{
  "hidden_act": "swiglu",
  "init_std_qkv": 0.0361,
  "init_std_o": 0.00638,
  "init_std_down": 0.00451,
  "learning_rate": 0.00784,
  "beta2": 0.95,
  "max_grad_norm": 1.0,
  "train_tokens": 162300000
}
Each number is 128 + 24 x the weight over its row's rms, rounded and kept within 0 to 255. Layers, rows and columns count from 0. The size above them is the row's rms in percent of the matrix's.

# layer 4 MLP up, 768x192, rms 0.257, rows 211-222, columns 0-191
size [ 97 100 102 100 105  99  97  99 105 107  91  93]
[[180 117 156  93 101 147 128 124 131 144 132 108 149 133  83 141 128 138 109 126 130 108 131 139 150 150 155 139 119 164 159 127 114 111  96 171 111 126 119 161 116 132 149 136 121  88 115 139 156 128 109 111  84 144 107 145 117 137 127 167 132 144 120 143 140 160 150 135 139 127 181 142 140  97 126 120 126 123 140 130 122 121 167  95 118 170 129  94 137 159 146 116 112 103  95 138 164 142  96 180  99  97 161 131 118  63 113 104 153 118 124 115 166 120 189 159 105 114 115 142 128 171 169 123 154 120  87  96 121 149 139 174 159  92 123  89 136 125 150 163 148 124  91 104 115  95 139 117 120 128 119 112 152  64 144 129 104 182  90 144 118 126 117 143 119 136  98 166 122 138  75  87 145  97  99 103 154 137 123 165 147 129 120 136 126 134 110 126  88 108 146 126]
 [146 124 148 152 134  95 154 116 133 130 147 154 136 123 130 159 116 168 166 157 168 106 149 110 116 160 167 107 148  89 169 143 153 126 126 136  76 131 107 113 141 161 121 136 127 132  69 153 125 107 122  98 138 149 140 145 109 116 132 122 130 119 162 109 128 150 125 121  60 120 163 121 126 132  92 108 115 106 142  87 130 154  97 115 133 153 142  85 156 127 155 111 135 104 163 119 115  94 109 140 142  86 130 135  80 126 136 129  73 150 159 132 150 146 134 142 136 154 142 126 110  78 115 146  80 165 123 154 138 175 136 127  78 132 125 136  90 158 121  76 122 149 136 150 110 123 133 127  83 179  99 145 110 151 140 123 153 134 144 124  92 138 139 149 157 106 119 172 132 191 144 145 111 129 116 173 140 134 154 128 110 167 123 163 150 139 146 110 140 136 149 108]
 [125 173 145 108 140 143 154 123 132 133 120 139 159 144 116 168 131 102 100 140 144 137 100 152 139 137 102 113 127 146 173 136 167 110 167 132 153 134 166 130 152 149 128 110  87 130  95 144 150 127  85 207 144 124 124 116 147 112 128  73 123 125 152 130 125 152 152 118  91 133  85  88 137 115 123 148 120 140  88 128 126 103 102 101 151 159 138 107 136 161 138 122 110 149 124 116 110 117 120 138 104 143  67  83 141 125 126  97 113 142 124 137 174 138  99 129  82 144 123 147 109 128 104 109 111 132 157 139  67  93 152 143 104 154 113 136 102 149 123 131 138 108 133 128 155 120 144  99 159 184  76 117 145 111  66 101 163 101 118  92 126 120  86 134 112 168 157 148 123 164 151 142 144 126 122 140 136 150 148 125 110 125 113  96 169 122  91 134 124 131 160 164]
 [100 171 100 139 130  94 124 151 137 125 129 121 195 137 186  93 105 159  97 118  93 121 137 143 115 115  96 117 127 141 145 136 148 143 141  90 124  95 155 122 161 116 117 134 130 145  99 112 109 132 146 144 144 100 142 131 144 119 177 100 103 185 145 118 154 123  92 171 142 133 123 118 179 104 133 114 172 137 126 155 113 114 151 109 120 130 139 146 127 141 109 135 118 148 149 162 125  81 109 164 139 127  93 110 195 104 146 135 106  69 119 116 112 100 122  97 156 147 102 182  76 107 122 118 123  85  82 114 135 124 164 159 127 102 142 126 140 144 137 136 119 144 120 141 123 149 107 109 127 133  94 122 187 138 131  77 108 175 134 103 113  72 127 128 124 102 128 147 139 106 126 115 132  94 160 136 123 147 131 118 144 101 154 138 130 109 123 156 144 114  94 129]
 [120 118  92 151 142 107 170 127 103 175  87 170 117 158  95 155 138  89 130 104 139 112 110 165 125 157 150 117 152 136 142 129 145 164 128 143 122 122  96  57 104  99  84 103 140  90 136 112 156 100 107 182 125 105 140 143 161 141  78 104 147 142 127 132 174 141 128 124 157  86 139 142 128 122 178 113 131 122 128  99 125 165 132  77 133 135 118 119 123 131 149  93 107 105 107 123 109 122 136 107 165 105 109 126 141 141 134  96 113 124  83 172 133 136 127 147 143  96 147 161 154  87 137 112 126 111 147 132 124  61 165 144 132 110 133 110 129 144 131 153 123  84 122 171  88 161 125 113 134 122 120  95 155 132 125 146 142 112 124 173 129 103 116  76 146 139 141 143  96 124 137 166 172 137 100 118 154 153 125 107  91 113 123 129 120 116 121 130 113 116 134  94]
 [107 119 125  86 141 104 119 141 103 154 144 120 107 100 180 142 142 143 133 158 149 140 111 106 121 126 146 145 140 110 147 153  84 130 141 174 158 144 119  97 106 103 168 139 143 132  98 133 138 126 144 129 146 100 137 121 135 143 140 121 130 124 117 137 128 112 153 188 110 135  99 130 140 129 129  88 130 123 143 172 102 160 117 108 120 109 168 125 144 178 128 156  93 127 179 127 128 142 131 171 168 144  86 140 117  89  99 151 132 171 122  78 122 143 141 131 114 128 156 108 103 138 115  79 135 101 159 118 131 138 149 108 132 133 107 123 156 124 148 126 123 126 140 111 130 113 135 134  90 151 113 125 141 108 150 163 160 100  89 147  91 131 111 160 118 120 156 146 103 115 117 107  93 132 124 206 147 113 107 169  76 137  58 103 158 177 102 157 139  90 106 144]
 [ 47 188 125 100 120 142 184 154 128 128 144 129 133 126 118  90 159 129 151 143 160  99 178 121 145 120 144 147 133 137 141 190 119  96 128  98 150 146  75 131 102 102 124  94  89  90 138 127 161 147 126 143 120 158 137 144 140 105 126 100 149 144 124 117  97 146 142 130 112 151 101 117  64 107 111 112 112 122 126 121 138 122 110 163 161  84 101 156  89  97 143 171 109  98 119 136 187 131 133 153 120 112 144  93 122 110 131 109  83 137  62 150 139 145 122 131 150 133 162 120 145 172 137 137  99 119 111 117 163 127 126 130 131 130 102 166 158 147 169 121 140 141 126 143 137  85 130 167 143 132 141 129 106 121 132 143 135 130 112  95 139 104 134 140 138 125 133 111 134 132 101 141 124  90 174 138  72 125 136 134 107 122 131 135 148 126 111 170 139 110 115 143]
 [122 141 116 145 216 160 119 162 154 120 152 101 121 140 145 128 143 147 145 171 127 128 151 111 147 148 139 116 146 151 118 130  91 175  88 104 133  72 118 107 172 129 102 143 159 169 148 133 119 108 162  97 147 136 131 174 110 134 143 147 102  96 121 128 102 131 123 129 125 152 138 141 132 109 103  92 132 129 115 127  94 132 121 165 123  97 128 137 146 137 128 138  88 137 138 121 141  70 132 139  99  98 113 166  91 127 101 126 147 149 149  87 100 148 115 113 130 130 113 113 115 136 131  93 126 136 122 112 148 106 121 148 133 133  94 150 131  76 140 151 152 105 159 101 117 143 139  90 112 100 126 102 131 119 145 111 114 158 112 137 115 109 131 147 168 146 135  89  91 216 108 115 121 144 144 181 137 167 125  75  92 115 129 136 127 118 135 181 119 156 113 121]
 [118 121 118 121 115 150  59 140 100 150 132 117 144 166 180 100 120 149 114 101 100 153 142 158 127  99 105 155  89 132  91 118  97 145 121 156  93 133 130 125 109 115 144 105  83 109 149 197 164 163 151 165 135 154 119 169 137 141  92 107 124 156 143 131 154  90 123 112 105 132 112 119  95 188 120 136 122 109 123 139  88 125 114 115 149  96  99 149 113  93 115 102 151 105 129 143 118 173  92  92 154 113 145 135 139 145 115 119 126  99 126 167 148 180 173 163 143 123 117 121 124 106 133 104 142 145 102 124 112 120 150 139 156 148 143 144 106 160 135 126 172 103 131 154 138 122 141 123  93 120 170 135 148 146 129 122  58 124 144 169 109 144 117 148 158 167 140 147 123 150 143 110  96 114 172 149 125 137 140 133 100 151 153 145 135 151 152 124 150 118 140 140]
 [150 160 137 109 141 128 140 142 116 122 144 134 159  82 145 144 166 154 154 107 148 141 139 158 138 134 103 135 152 102 106 146 134 108 167 121 175 130 137 109 122 133 181 145 144 126 145 144 131 109 128 129 112 100 149 121 154 113 161 123  60 152 164  56 143 115 132 122 128 164 134 146 135 130 112 137 103 174 130 111 124 122 130 132  98 118 118 151 129 131 118 140 107 149 127 137 147 108 134 150 113 167 155 147 123 124 171 133 125  88 196  98 115 133 145 134 138 129 104 157 141 131  55 120 168 124 116 113 155  87 166  86 135 112 106 120 118 163 131 109 108 156 106 144 119  63 123 148 145 163 102  62 105 114 142 101 149 113 137 146 145 160 134 123 123  86 118 163 106 119 121 158 146 131 170 166 123 147 122 157 150  74 135 149 148 133 136 102 135 133  96 131]
 [135  77 100 103  97 124 114  82 141 138 151 126 158 163  96 126  98 101 148 128 127 145 104 154 163 141 138 100 119 120 117 143 135 174 130 120 122 161 166 138 157 116 132 151 146 165  85 130 161 153 146 111 129 139 110  94  90 149 136 115 141 150 123 132 141 143 128 169 139 150 111 146 124 124 111 159 123 151  95 122 133 116 112 141 128 149 125 154 107 133 112 126 135 101 178 103 147 138  87 151 137 121  92 115  62 103 131  69 134 150 158 123 101 124 116 142 109 152 169 104 158  89  90 123  98 100 111 162 130 144 119 106 103 165 129  69 105 137 125 134 122  68 100 171 148 104 191 147 131 142 169 122 128 115 120 159 105 121 150 121 129 179 113 139 141 149 153 139  70 114 108  90 146 131 143 150 121 123 137 148 134 145 127 166 142 148 142 119 115 163 131 136]
 [124 146 108  99 144 154 135 116 125 133  98 119 123 129 162 111 141 165 119 142 113 134  92 150  73 101 133 120 182  74  96 163 133 115 109 149 108 101  80 106 191  91 118 127 138 132 143 133  56 136 130 153 124 163 103 128 151 132  96 127 135 124 128 123 118 163 120  99 110 117 147 126 109  85 146 146 121 138 131 124 152 125 126 143  67 131 124 122 179 156 144 150 180 107 140 131 132 191 117 102 115 142  81 125 141  90 162 128 161 179 122 119 108 119 115 104 131 118 146 141 111 115 122 129 120 102 148 109 126 143 125 162 120 136 165 126 101 113  74 176  87 133 129 129 113 137 145 167 145 136 129 116 143  99 137 139 139  88 154  97 112 128  96 100 175  98 127 150 115 138 129 129 112 114 112 119 104 121 120 125 131  99 162 106 126 126  89 102  97 126 146  82]]
# layer 4 MLP down (transposed), 768x192, rms 0.239, rows 211-222, columns 0-191
size [ 98 100 108  89 108 101 100 103 102 113  98 105]
[[131 155 150 130 129 118 153 113 152 144 127 173 172 138 120  98 124 114 158  95 124  91 100 174 171 118 121 125  72 155 128  63  94 152 124 158 140 136 137 120 170 141 153 133 124 124 133 140 122  83 112 119 110 137 110 119 102 132  92 141 160 145 143 157 125 108 135 124 122 104 185 178 149 129 178 141 148 115 146 125 126 123 104 130 124 114 137 149 174 140  85 122 126 124 131 154 149 127 122 144 123 126  97 171 106 121 126  87 152  94 133 139 160 128  81  97 131 102 100 162 109 112 163 137 139 135 137 136 110 140 140 124 134 129 138 149 137 140 118 103 128 136 116 116 142 139 147 128 159 114 147 125 152 105 101 105 166  66 122 135  91 153 104 141 116 159 142 135  77 105 100 171  87 138 175 141  79 126 129 110 147  92 136 120 133 158 155 154 150 194 120 109]
 [163 127 142 141 169 157  99 103 108 163 113  99 153 130 151 140 119 117 139 106 134 137 123 149 161 111 155 108 133 136 139 110  87 133 118 125 124 130 143 122 128  86 107 123 165 121 159 134 166 159 182 155 123  98  99 105 124 139 129 138 123 176 128 102 137 121 123  94 154 150 143 177 133 135 118 146 111  82 121  92  60 109 107 139 152  94 142  95  84 130  94 114 141 147 155  89 164 110  88  82 121 118 134 155 116 122 140 114 115 167 108 123 111 139 165 132 164 149 155  92  88 130 127 133 127 115 135 112 139 115 139 115 142 141 158 109 150 140 148 123 155 161 119 144 110 155 127 140 164 112 115 151 187 109 126  85 107 126 113 118 133 152 134  75 123 104 173 118  82 116  75  98 133 124 153 137 131 130  88 117 130  98 152 119 153 129 111 123 128 155 181  89]
 [110 149 131 170 104 153 128 127  96 138 127 131  91 137 119  89  90  88 110 111 140 114 117 130 132 169 134 122 163  92 110 121 117 131 105 118 166 112 126 124 132 116 101 110 120 119 123 126 145  97 151 167 169 136 147  96 137 183 127 113 156 143 156 119  97 141 128  94 106  89 125 119 126 120 115 156 182 166  91 118 137 133 126 146 137 150 100 108 157 122 158 104 143 129 122 132 124 160 107 155 109 139 148 128 140 118 106 123 154 145 103 160 137  71 140 145 152  85 118 166  60 142 134 135 168  99 120  66  91  62 132 138  97 142 125 145 130 135 132 155 126 133 121 147 142  99 134 113 126 112 112 144 175 171 119 144 126 113 104 128 187 123 101 129 108 116 142  96 152  99 102 124 156 133 120  86 138  99 102  75 109  98 126 132  91 138 131 166  99 117 100 136]
 [119 136 132 155 117  98 141 158 125 131  77 124 159 119  99 126 188 129 151 136 157 121 171 152 125 151 115 122 154 118 118 183 148 123 118 118  85 139  95 164 115 120  79 126 106 163 146 139 146 153 133 123 138 129 126 147 168  83  98 121 153  92 117  87 116 171 122 133 128 145 150  93 140 147 189 120 108 154  86 100 155 154 159 170 134 154 134 119 136 136 155 103 119 131 116 131 108 129 139 131 150 106 110 121 123 168 167 134 109 122  93 106 115 131 129 130 120 114 144 108  84 181 103 144 125 138 132  95 116 127 138 104 155 161 146 127 126  83 154 123 111 170 143  89  97 108 137 176 136 149  96 153 157 108 106 162 111 125 131 116  99 124 144 109 124 108 120 119 134 164 104 149 134 185 129 130 140 128 120 147 108 154  99 167 132 124  60  95 138 129 143 165]
 [118 122 129 152 174 149 193 143  97 151 140 165 156 115 148  96 155 110 107 145 131 133 140 161 123 140  82 124 133 120 120 156 134 103 110 147  77 123 110 109 136 140  72  68 133 107 139  87 132  91 122 104 151  92 134 157 150 160 105 105 144 110 130 126 138 108 128 127 119  77 137 147 115 137 107 151 131 198 141 115 143 153 145 153 128 113 107 118 123 125 113 103 106 131 104 157  97  95 115 128 180 183 129 127  76 102  97 128 121  77 122 201 131 105 116 133 122 140 123 159 150 132 175 128 153 136 131 149 139  81 140  88 160 118  84 121 120 145 108 133 161 110 134 131 128 131 128 138 123 119 152 116 158 146 112 140 140  98 117 129  95 123 117 114 155 125 104 120  95 140 109 116 137 151 141  99 179 115 147  96 123 125 115 130 135 127  79 100 106 136 130 111]
 [139 119  94 120 126 152 124 138 105 183  94 147 122 101 148 134 111  73 131 171 123 108 151 159 164 136 145 116 104 104 148 110 123 146  93 139 114 140  70 122 140 132  86 158 115 113 110 123 150 135 153 149  95 143 111 147 130 172 142 122 158 141 154 127  96  93 102 107  92  89 188 135 143 160  97 157 138  85 136 171 134 108 131  86 166  86 137 128 128 115 115 118 131 146 124 132 106 150 146 136 137 123  75 131 136 133 120 123 144 132 135 123 106 122 139 134 122 132 101 136  77  63 131 134 146  97  83 143 129 157  73 157 150  80 182  93 137 136 114 133 115 114 105 147 109  92 131  99 142  86 130 101 140 155 119 127 117 118 109 136 134  98 130 128 115 121 100  86 140 142 125 141 126 150 153 142 128 195 168 121 127 147 139 109 120  89 139 155 122 133 142 135]
 [ 99 101 109 155  85 162 156 161 138 133  80 119 136 129 136 151 150 137  99 104 121 144 152 115 109 125  96 153 123 129 166 139 150  92 101 148 130 187  72 138 100 133 137 123  77 116 141 114 122 148 176 151 130 151 147 109 166 115 112 134 127 107 152 109 115  98 118 117 130 107 117  96 133 133 156 121  86 144 117 124 133 127 120 121 131  83 111 161 135 156 154 158  92 133  98 160  62  94 105 107 127 133 124  75 127 144 132 145 130 150  97 131 100 122 125 127 162 129 145 140 158 135 128 114 112 102 126  99 146 148 108 147 113 186 174 135 110 128 104  82 139 140 130 155 112  77 140 151 126 121  79 138  94 135 160 142 152 133 124  97 128 121 121 147  83 111 112 142 142 141 137 113 117 122 161 142 126 152 132 117 162 133 113 176 186  96 121 139 167 177 126 143]
 [132 121  97 137 103 105 122 112 142 132 153 114 152 117 152 125 141 112 167 137 157 118 139  99 153 149 103 125 123 161 156  98 147 119 146 140 178 122  92 110 199 162  58  83 115 115 112 138 137 120 160 134 133 144 114 138 136 116 151 165 117  92  78 107 118 126 161 107 115 133 160 102 121 118 174 114 135 180 145 123  80 139 142 130 124 149 108 103 109 147  97 130 166 115 122 131 143  92 111 145 147 157 119 154 132 118 124 155 106 135 141 138 140 177 132  97 154 142 113 141 126 155 158 153 142  65 104 102 111 109 148 120 143 172 110 119 101 120 161  74 148 103 102 107 124 174  74 141 109 128 121 163 127  90 120 116 148 111 150  97 112 149 151 130 121 101 131 118 126 146  94 118 161  79 152 131 123 144 106  90 125 114 109 142 122 145 108 142 131 103 143  89]
 [140 112  71 118 128 117 117 136 162 111 150 139 143 125 105 118 136 108 124 131 161 145 134 122 184 134 113 131 123 105 139 131 141 108 162  78 110 121 126 108 137 141 102 131  91 111 131 101 142  83 150 108 124 116 148 143 113  99 124 213 170 137 131  91  91 121 125 125 133 124 121 125 102 128 124  71 154 119  91 120 136 133 163 128 136 114 123 158 138 139  92 159 102 125 139 123 123 120 107 137 125 159 139 143  92 101  82 128 129 158 123  88 143 123 101 104  60 175 135 106 116 165 127 144 117 101 165 149 138 126 112 113 128 120 153 138  91 115 146 112  77 102 105 140  97 138 150 118 127 144 114  67 121 119 125 135 110 152  87 139 145 134 141 136 106  99 125 114 162  87 165 137 155 148 154 137 151  96 102 161 116 171 134 174  87 106 156  91 131  84 114 143]
 [150 150 128 161 144 151 135 103 136 151 123 122 149  97 117  93 145 153 127 156 121 137 132 183 105 142 173 169 118 122 116 134 134  90 110 131 132 122  97 130 149 162 124 133 123 116 109 132 129 171 170 119 119 117 126  95 134 135 134  91 120 119 159 159  96 199 134 105 160 133 136 128 150  75 122 144 109 112 127 157 130 143 160 108 120  77 124 135 162 110 130  89 131 160 159 137 163 108 114 147 152 112 118 123 140 114 120 112 111 157 112 106 207 105 129 132 133 130 197 169 166 119 161 116 148 129 136 100 139 143 155 115  88 126 123 126 111 120 123  86 139 131 145 138 106  99 122 111 136 143 128 102 158  81 133 137 132 139 134 133 114 119 119  97 198  88 130 120 156 130 121 119 128 139 125 116 120 137 165 163  49 155 112 157 104 113 108 106 106 130  94 149]
 [176 116 136 163  73 162 158 126 141 131 148  87 138 130 122 126 112 121 169 142 125 136 127 113 104 108 133 136 109 192 100  91 130 181 120 148 152 130 146 116 159 114 129 158 136  90  98 126 136 127 143 133 118 109  66 131 129 125 102 135 100 164 113 136 137 118 118 130 117 127 130 120 122 106 145 159 156 155 137 141  89 134  88 142 140 176 152 144 124 164 106 124 146 169 183 103 120 147 118 160 116 140 165 117 108  96 125 174 170 144  99 123  97 130 114 125 108 141 108 149  92 132 115  79 165 107 120 109  98 101 107 126 145 133  84 172 155 131 134 133 117 100 121  98 154 150  82 149 126 120 135  82 154 154 166 116 145 142 118 128 151 131 148 115 128 106 106 109 143 139 124 147 143 146 107  80 127  95  97  80 106 137 128 147 128  96 102 115 134 160 142 183]
 [164 173  95 146 119 101 118  97 134 125  83 103 133 148 134  97 151 139 126 155 127 130 119 173  82 116 138 114 180 118 104 153 158 133 150 177 112 121  83 136 152 107  94 142 101 137 118 122  92 142  86 142 100 151 132  95 129 145  87 126 131 100 124  87 153 142 146 109 111 139 141 142 106 125  64 146 163  99 118 132  87 115 156 166 129 117 101 150 165 110 153 135 132 140 130 132 105 178 117  98 113  93  90  87 115 102  92 133 142 152 102 134 167 140 149 154 152 116 147 132 135 100 139 142 141  69 124  80 115 122 118 112 118 116 170 163 126 137 113 126 130 115 129 126 132 148 110 115 150 146 130 148 115 105 145 113 166 134 156 117  99 158 102 140 134 116 155 100 116 128 108  89 136  75 122 102 118 137 128  95 133 141 124 119 183 171  80 119 139 129 114 106]]
# layer 4 MLP gate, 768x192, rms 0.26, rows 212-223, columns 0-191
size [ 95  99  96  93  97 103  96  99 116  94  81 101]
[[160  58 163  97 144  72 135  94 125 165 117  98 163 118  96 114 146 105 162 114  91  83 103 104 116 107 174 139 100 151 152 164  96 146 123 128 125 124 165 118  99 138  60 152 120 115 119 115 143 116 122 132 115 123 121 112 120 182 131 141 168 140 153 144 145 138 160  85 158 162 103 109 128 127 143 108 128 123 125 145 211 131 118 140 118 146 111 150 105 145 136 100 133 123 148 113 120 113 152 137  91 101 114 136 110 138 122 136  85 151 131 117 140 141  83 112 158 137 102 127 140 159 165 111 109  70 118 133 132 109 154 134  73 140 161 107 120 115 123 137 135 141 158 134 126 128 179  97 113 126 106 110 126 146 139 125 150 145 124 120 122  87 135 130 140 121 120 133 126  99 151 107 153 166 137  93 133 160 153 116 137  97 159 110 125 135 127 162 110 111  98 165]
 [165 116 148 124 133 114  53 152 132 126 132 145 103 144 106 145  95 148 144 100 117 109 183 150  97 136 127 120 110 106 121 103 129 115 128  81 118 129 121 134  87 132 116 103 108  77 157 141 136 166 174 139 159 163 110 108  90 126 183 128  86 143 137 139 131 129 161 112 132 130 161 162 106 127 132 121 132 117 126 164 115 105 136 141 161 143 179 147 126 112 122 137 136 120 189 148  84 137 162 133 114 167 121 131 166  97 124 125 164 120 116  82 134 114 141 182  99 118 143 140 133 139 172 108 117  90 101 109 116 141 114 117 165 150 106 115 114 131 131 150 159 105 124  96 164 130 106  90 128 175 155 126 161 107 162 112 155  88 149 122 127 125 104 132 119 117  97  85 128 133 121 126 145 139 119 153 115 149 144 111 172 161 131 157 124 186 128 111 127 106 122 123]
 [168 128 144 144  97 137 147 153  94 127 148 115 136 148 102 161 148 133 118 144 153 145 112  55  98 141 202 118 128 132  96 130 103 104 119 140 153 156 118  83 101  98 112 121 124 103 104  99 127 132 145 176  80 116 125 142 147 108 111 123 152 125 163 107 107 105 166 103 106  65 129 157 151 158 196 129 112  70 136 124 113 136 103 135 121 162  98 101 110 112 117  97 107 128 157 116 112 128 191 124  86 145 102 150 128 142 129 143 155 135 113 136 106 109 148 103 134  90 140 100 147 125 102 106  91 140 163 149  99 123 120 130 153 129 130 154 105  82  94 105 133 131 159  93 157 120 157 161 131 107 119 168 107 130 121 131 168  99 143 136 169 143 140 129  81 150 121 144 140 152 132 109 126 120 107 101 150 131 133 116 124 116 119 161 118 131 117 117 139 115 124 133]
 [135  94 110 134 111  97 162 128 127 129 146 167 111 121 111 117  96 135 154 112 182 113 146  75 108 137 118 112  91 120  97  59 167 182 125 101 121 112 139 177 148 122  91 147 113 128 123 156 149 144 166 139 126 146 127 144 117 149 134 134 149 133 102 164 168 123 111 109 108 114 158 135  88 139 126 153 144 112 146 160 145 105 118 155 153 152 133 154 147 121 104 100 153 131 113 127 150 115 113 145 109 174 124 101 164 137 104  88 104 129  80 152 162 126 125 102 151 153 158 101 114 114 128 123 128  95 172 117 156 174 146  77 106 121 122 125 146 145 142 110 100 128 124  96 122 131  88 105  78 136 160 126 131 156 104 170 133 119 120  77 157 115 157 127 167 131 100  82 168 121 120 149  96 110  97 149 119 136 130 118 160 148 113 121 122 144 136 144 143  94 139 105]
 [ 75 176  92 126 128 142 118 113 115 125 157 138 132 110 158 108 148 137 148 150 111 137  79  64 153 115 156 152 116 128 103 102 147 131 111 121 114 142 106  66  95 126 159 154 133 147 120 103 147 109 135 112 147 160 153 137 138  92 190 131  96 125  97 167 102 128 143 155 104 158 115 161 113 101 117  99 110 127 123 157 119 134 102 113  98 116 167 144 142 124 132 141 115  82 136 131 133 144 105 151 135 136  86 101 125 123 133 122 137 125 105 115 148 144  89 108 111 123 156 151  87 166 151 146 106 135 168 145 111 141 135 118 123 136  91 126 152  97 177  97 144 150 151 125 211 145 134 125 100 113 133 112 165 141 201 172 110 113 131 138 151 139 154 147 120 102 120 143 127 144  95  87 100 136 128 132 178 141 124 126 106 132 137 131 122 138  86 108 121 131 127 138]
 [141 147 120 152 128  79  99  90 141 121 158 126 128 144 116 130  84 141  91 126 148 137 152 110  94 144 112 111 166 124 115 104 168 156 135 116  89 121 146 140 167 147 128 128 147 139 125 154 118  72 167 140 122 117 140 138 108 127 102 119 120  88 142 116 150 114 164 119 165 163 127 170 163 124 176 123 152 128 107  91 134 153 126 104 107 154 120 101 126 126 116 133 146 136 114 115 127 132 101 123 122 129 127 114  91 133 105 169 182 153 124 121 120  89 147 120 114 108 102  85 162 128 114 141  95 165 155 140 155  96 109 142 134 131 111 113  86 120 117 106 141  97 100 154 120 144 124 123 141 146 106  99 140 121  70  99 126 130 177 113 147 100  76 136 158 106 106  92 107 131 130  99 118 135 136  75 147  80 104 155  96  87 157  96 125 110 151 126 105 120  71  91]
 [130 138 127  89  76 126 160 128 157  96 132 165 121 113 167 124 119 108 130 138 112 171 146 151  54 158 129 102 133  96  98 150 174 119 144 128  67 129 146 135 116 154 160  86 146 134 141 146 126 130  75 141 113 148 116 115 140 121 133 139 172 111 113 114 115  80 121  84 151 127 129 139 124 129 119 145 138 117 130 156 167 140  88  87 117 113 123 166 109 110 126 137 155  97 120 130 115 157 140 124 105 154 140 109 126 157 116 111 103 134 134 148 146 160 140 156 151 129 154 144 142 127 128 113 132 157 140 164 145 117 126 137 162 120 129 161 114 139 172 113 100 144 101 174 135 132 115 104 124 121 153 104 136 161 104 116 113 100 136  95 162 127 140 131 127 134 184  78 129  81 146 165  87 122 136 154 139 137 122 142 179 106 122  84 142 144 144  61 138 144 169 155]
 [167 113 134 115  85 116 119 119  87 122 103 146 125 155 111 138 155 108 130 122 114 157 124 145 122 108 113  89 137 107 133  91 133 121 152 113 137 128  96 169  90 154 125 152 119  90 124 134  98 115 137 147 145 142 140 138 120 104 133 107 106 147 138 174 146  79 120 159 123 134 157 133 141 139 132 157 134 141 115 181 137 135 134 147 149  92 102  71 158 130 151 144 102 131  99 125 117 141 104 105  99 153 102 133 137 126 168 147 115 122 144 174 132 145 135 152 143 107 143  85 142 123 142 158 125 133  99 134 103  96 118 133 132 166 127 101 159 102 100 150 115  78 119 122 132 162  88 140 136 101 130 136 111  95 149 120  81 163 167 122 146 119 167 135 115  91 182 142  87 189 128 161 154 120 179 148  75 121 167 164 122 127 149 114 124 181 173 104 139 134 117 122]
 [145 151 121  97 114 164  95 126 105 135 139 132 178 126 124  98 129  93  90 165 134 107  94 128 130 115 183 139 161 122 119 138 146  76 108 146 149 156 106 110 103  99 175 154  81 114 126  97 143 156 132 126 106  96 125  93 150 147 146 124 103 130 167  96 135 123 140 127 126 153 129 177 129 122 121 130  96 170  97 111 141 125 115 114 137 160 148 123 160  88 178 117 110 130 143 130 185 100  90 123 162 167 122 103 112 121 143 156 126 154 127 152 156 121 107 153 109 149 127 154 118 144 116 113 165 133 102 145  98  99 154 123 139 128 104 149 143 190 109  81 129 115 154 150 131 125 121 135 146  92 123 112 160 119  93 115  90 170 118 158  92 112 112 125 149  88 167 135 165 128 146 151 117 114 114 150 104 157 169 167 131  92 132 111 119 120 144 106 111 122 141 101]
 [106 116 141 117 150 151 105 150 137  97 109  80 156  87 117 130 114 146 122 175 145 131 107 119 155  97 111 127 120 194 119 139 167 115 154 115  96 127 168 119 124 109 130 168 162 122 102 119 144 102  81 164 123 125 139 118 113 149 121 162 103 127 117 134 125 160 137 180 136 147 119 103 127 157 120 131  82 155 136 161 132 135  80 142 131 131 152 153 125 143  95 105 165 113 121 169  97 183 144 168 106 130 114 118 100 133 120  89 161 179 103 112 137 149 123 138 114 149 121 136 144 145 139 145 147 129 123 162 150 124 114 132  85 160 107 126  95 146 150 134 103 115 144 106 149 138 138 172 153  52 152 112  96 163 110 136  94 125 107 156 108 147 130 178 131 146 113 119 142 132 110 110 136 151 142 120 153 123 141 102 127 137 120 142  56 132 151 133  77 128 140 134]
 [150  98 178 134 175 109 107 171 133 136 151 128 141 115 128 127 129 116 139 124 105 149 147 123 126 131 107 144  99 116 137 117 111 117 108 173 113 113 121  93 160 117 124 101 129 103  98 149 179 132 144 131 106 152 189 104 109 160 130 112  97 142 134 103 166 126 111 132 115 108 192 123  79 124 138 141  82 130 118 126 141  50 131 105 147 142 112 139  97 148 124 115  90 167 176 156 118  71 147 121 105 155 122 153 121 142 176 116 167 101 118 109 126 115 131  97  82 206 123 114 134 147 134 155  85 124 138 119 143 149 151 132 130 129 153 117 134 105  92 156 125 119 140 145 124 108 137 143 137 107  89 144 138 123 136 122 160 140 141 118  59 159 114 105 130 133 120 102 136 110 106 130 135 102 133 121  90 111 106 142 125 134 116 130 159 110 117 182 127 137 102 145]
 [140 153 153 113 155 114 102 128 146  88 142 111 147 132 155 129 140 143  93 100  94 145 135 122 141 129 158 133 123 143 169 116 123 129 114 123 162 106 122  77 131 157 169 121 126  83 142 109 127 134 145 127 175 158 116 119 148 131 142 134 133 111 137 114 108 138 137 136 168 114 146 116 147 143 143 130 124  96 165 127 122 110 134 128 104 113 109  71 114 129 113  83 135 141 103 184 130  88 140 116  91 110 127 136 114 108 135 137 107  96 145 137 116 140 110 142 117 136 167 117 153 154 111  65 165 129 136 138 166 128 136 123 169 119  96  87 132 133 129 172 154 105 120 119 163 117 126  62 101 119 137 141 150 209 156  96 130 100  74 149 148 132  98 113 190 142  91 128 155 132 109 119  98 144 122 117  92 140 123 128  66 113 140 130  89 120 126 129  95 128 144  84]]